Each number is 128 + 24 x the weight over its row's rms, rounded and kept within 0 to 255. Layers, rows and columns count from 0. The size above them is the row's rms in percent of the matrix's.

# layer 2 MLP up, 512x128, rms 0.229, rows 174-180, columns 0-63
size [ 95 107  85 102  92  93 102]
[[110 127 157 142  76 117  90 130 131 156 127 121 119 127 103 129 126 127 128 102 196  85 127 120 124 171  95 103 162 149 138 114 107 168 144 145 142 119 126 134  92 152 115 104 107  80 147 115 155 139 184  76  56 106 128 160 136 125 136 125 121  97  75 108]
 [102 146 127 123 153 115 138 101 167 101 112  97 148  71 132 147 134 132 145 103 116 147 202 144 133 123 119 102 126 142 108 132 137 131 137 104 130 129 147 146 117 131 112 107 102 115 156 131 123 138 122 101 129 131 118 119 140 143 166 160 126 124 133 110]
 [143 147 159 128 105  90 102 110 142 147 124 142 150  75 152 126 128 125 121  89 125 135 148 104 131 154 130 122 176 128 137 107 165 161 115 153  96 118 124 149  70  99 145 160 132 142 137 154 139 143 135  97 142 149 135 133 147 125 128 117 137 145 124 135]
 [145 158 167 138 141 122 140 138  87 136 127 148 153 184 146 151 136 143 140 139  58 177 129 125 113 136 131 157 143 109 124 140 150 163 120 133 167 120  77 113 122 109 108 134 103 144 134 118 133  80 137 160 103 150  96 111  95 144 123 142 149 119 160  90]
 [164 148 108 122 156 136 161 123 107 130 140 115 121 120 145 103 143 119 107 104 120 151 161 130 160 112 113 152  89 130 106 117  98  98 101 133 123  88 133 100 156 145 152 168 127 105 127 130 153  83 124 170 168  96 146 137 112 145 163 146 133 128 121 149]
 [172  87 116 120 103  85 117 171 107 134 138 158  67 120 104 130 112 135 157 112 115 120 126 108 146 103 144 178 143 124 157  94 129 107  93 201  86 106 138  89 120 161 161 138 166 106 141 143 111  95  89 118 147 149 133 133 142 101 139 140 151 122 136 100]
 [143 122 105 149 166 112 129 148  87 131 139 102  99  87 116 110 127 146 139 122 106 128  91 129  94 103 130  93 127 130 136 112 106 113 142 147 105 170 150 117  93 184 128 137 165 124 142 123 125 141 134 112  91 149 160 148 140 154 139 104 126 113 119 144]]
# layer 2 MLP down (transposed), 512x128, rms 0.201, rows 174-180, columns 0-63
size [ 97  88  93 105  93  99 110]
[[144 152  92 109 111 115 117 129 157 128 143 134 126  58 131 101 149 133 115 102 127 102 109 128 136 140 144 154 152 114 112 136 106 105  91  57 125 133 127 119 126  59  91 119 160 100  87 134  91 136  92 154 137 150 140 110 101 144 171 139 116 108 141 173]
 [141 140 157 138 133 144 120  92 127  96 137 134 169 141 137 111 117 156 146 166 139 130 127 129 117 132 143 127 113 151 102 148  85 179 147 131 129 172 166 138  84 164 137 149 113  87 144 149 131 117  95 120 156 149 169 186 150  98 167 126 121 124 119 168]
 [118 142 159 140 140 148 124 158 167  82 112 124 125 148 145 154 108 172 143  97 128 109 172 175 137 137 125 128 122 108 155 160 122 141 157 110 122 160 143 157 128 101 127 151 126 117 136  92 157 144 149 140 126 159 136 123 156 130 117 127 120 145  98  85]
 [ 72 139 171  92 125  86  86 148 101 136 120  79 146 124 134 125 134  92 138 140 135 118 120 121 106 113 128 105 150 137 133 134  92 159 113 127  87 141 128 167 112 152 100 158 151  93  96 153 125 146 137 167 181 141 137 114 102 150 142 120 150 127 115  89]
 [107  59 115 153 124 104 123 124 135 106 117 149 155 135 106 144 177 166 109 112 181 147  89 149 132 123 128 176 162 145  89 117 117 151 118 166 139 119 129  95 107 157  80 114  97 121 160 170 146  91 112 127 134  99  82 121 120 155 136 107 135  96 177 156]
 [ 85 133 135 124 117  96 158  96 178 106 124 120  91 115 125 107 140 125 143 115 133  71 114 164  83 121 130 121 127 158 136 166 147 159 162 141 152 132 139 129 152  99 103 130 137 172 145 101 119 125  84 113 161 136 147 134 121 145 153 132 108 144 157 150]
 [102 103 107 115 179 110 131 122 121 165 108 152 103  75 104 132 139 143 119 161 143  97 135 142 115 119 112 111 101 138 137  98 125 125 161 146 103 154 133 106 107 161 131 154 153  98 113  93 124 101 110 151 120  97 131 162 139 140 141 134 107 158 119 111]]
# layer 2 MLP gate, 512x128, rms 0.237, rows 175-181, columns 0-63
size [103  84 102  92 101 106  88]
[[151  81 138 103 105 128 133 140  95 135 129 169  87 148 144 121 120 118 108 152 172 121  75 128 133 116 141 158 136 109 143 108  97 168 113 159 139 157 141  99 116  85 142 140 141 155 114  95 122 114 152 117 163 140 140 142  93 140  96  79 129 150 112 138]
 [120  75 113 114 127 118  95 115 116 146 141 140 129 160 135  95 131 127  96 152 144  91  94 115 131 105 137 163  94  99 160 124 115 160 143 150 107 118  93 154 152 158 135 108 110 114 114  77 111 136 153 151 140 109 176 116 142 161 127 140 137 111 111 100]
 [132 144 131  91  93 122 147  90 123 118 142 121 103  68 111  96 113 159 125 127 150  97 162 126  87 119 117 150 118 127 128 147 164 126 130 169 129 154 148 161 165 133 109 153 175 101 143 134 163 131 136  89 146 147 161 139 124 126 101 115 113 124  97 154]
 [134 114 152  95 117 159  88 163 150 157  96 137 119 118  99 122  93 120  99 134  90  99 109 122 122 153 173  99 163 135 144 152 135 155 192  87 129 136  89 142 103 124 106 135 149 132 141 108 127 162 122 107 149 155 124 124 130 120 110 113 131 148 123  93]
 [ 96 163 108 158 153 143 134 116 126 120 137 113 143  86 137 111 137  72 142 142 116 101 125 118 117 131 124 121 134 102 126 175 133 128 130 113 170 161 123 147 116  77 122 143 133 143  97 135 123 101 150 151 145 135 179 128 126 146 144  84  98 128 179 150]
 [121 130 131 179 140 118 103 129  90 143 156 152 112  96 110 120  93 169 157 154 131 175 116 141  88  94 101 135 129  99 135 117 145 105 135 132 121 139 137 103 133 151 126 154 150 114 138 165 136 136  81 131 117 163 125 133 126 107 164 122 111 146 115 161]
 [148 124 127 106 138 102 204 113 156 133 115 121  92 127 125 116 127 139 113 140 120 143 115 131 123 119 147 175 118 128 101 136 122 148 115 157 160 142 143 106 143 139 129 125 125 118 112  77 135 143 111 127 117 143 123 110  91 136 107 124  94 113  95 138]]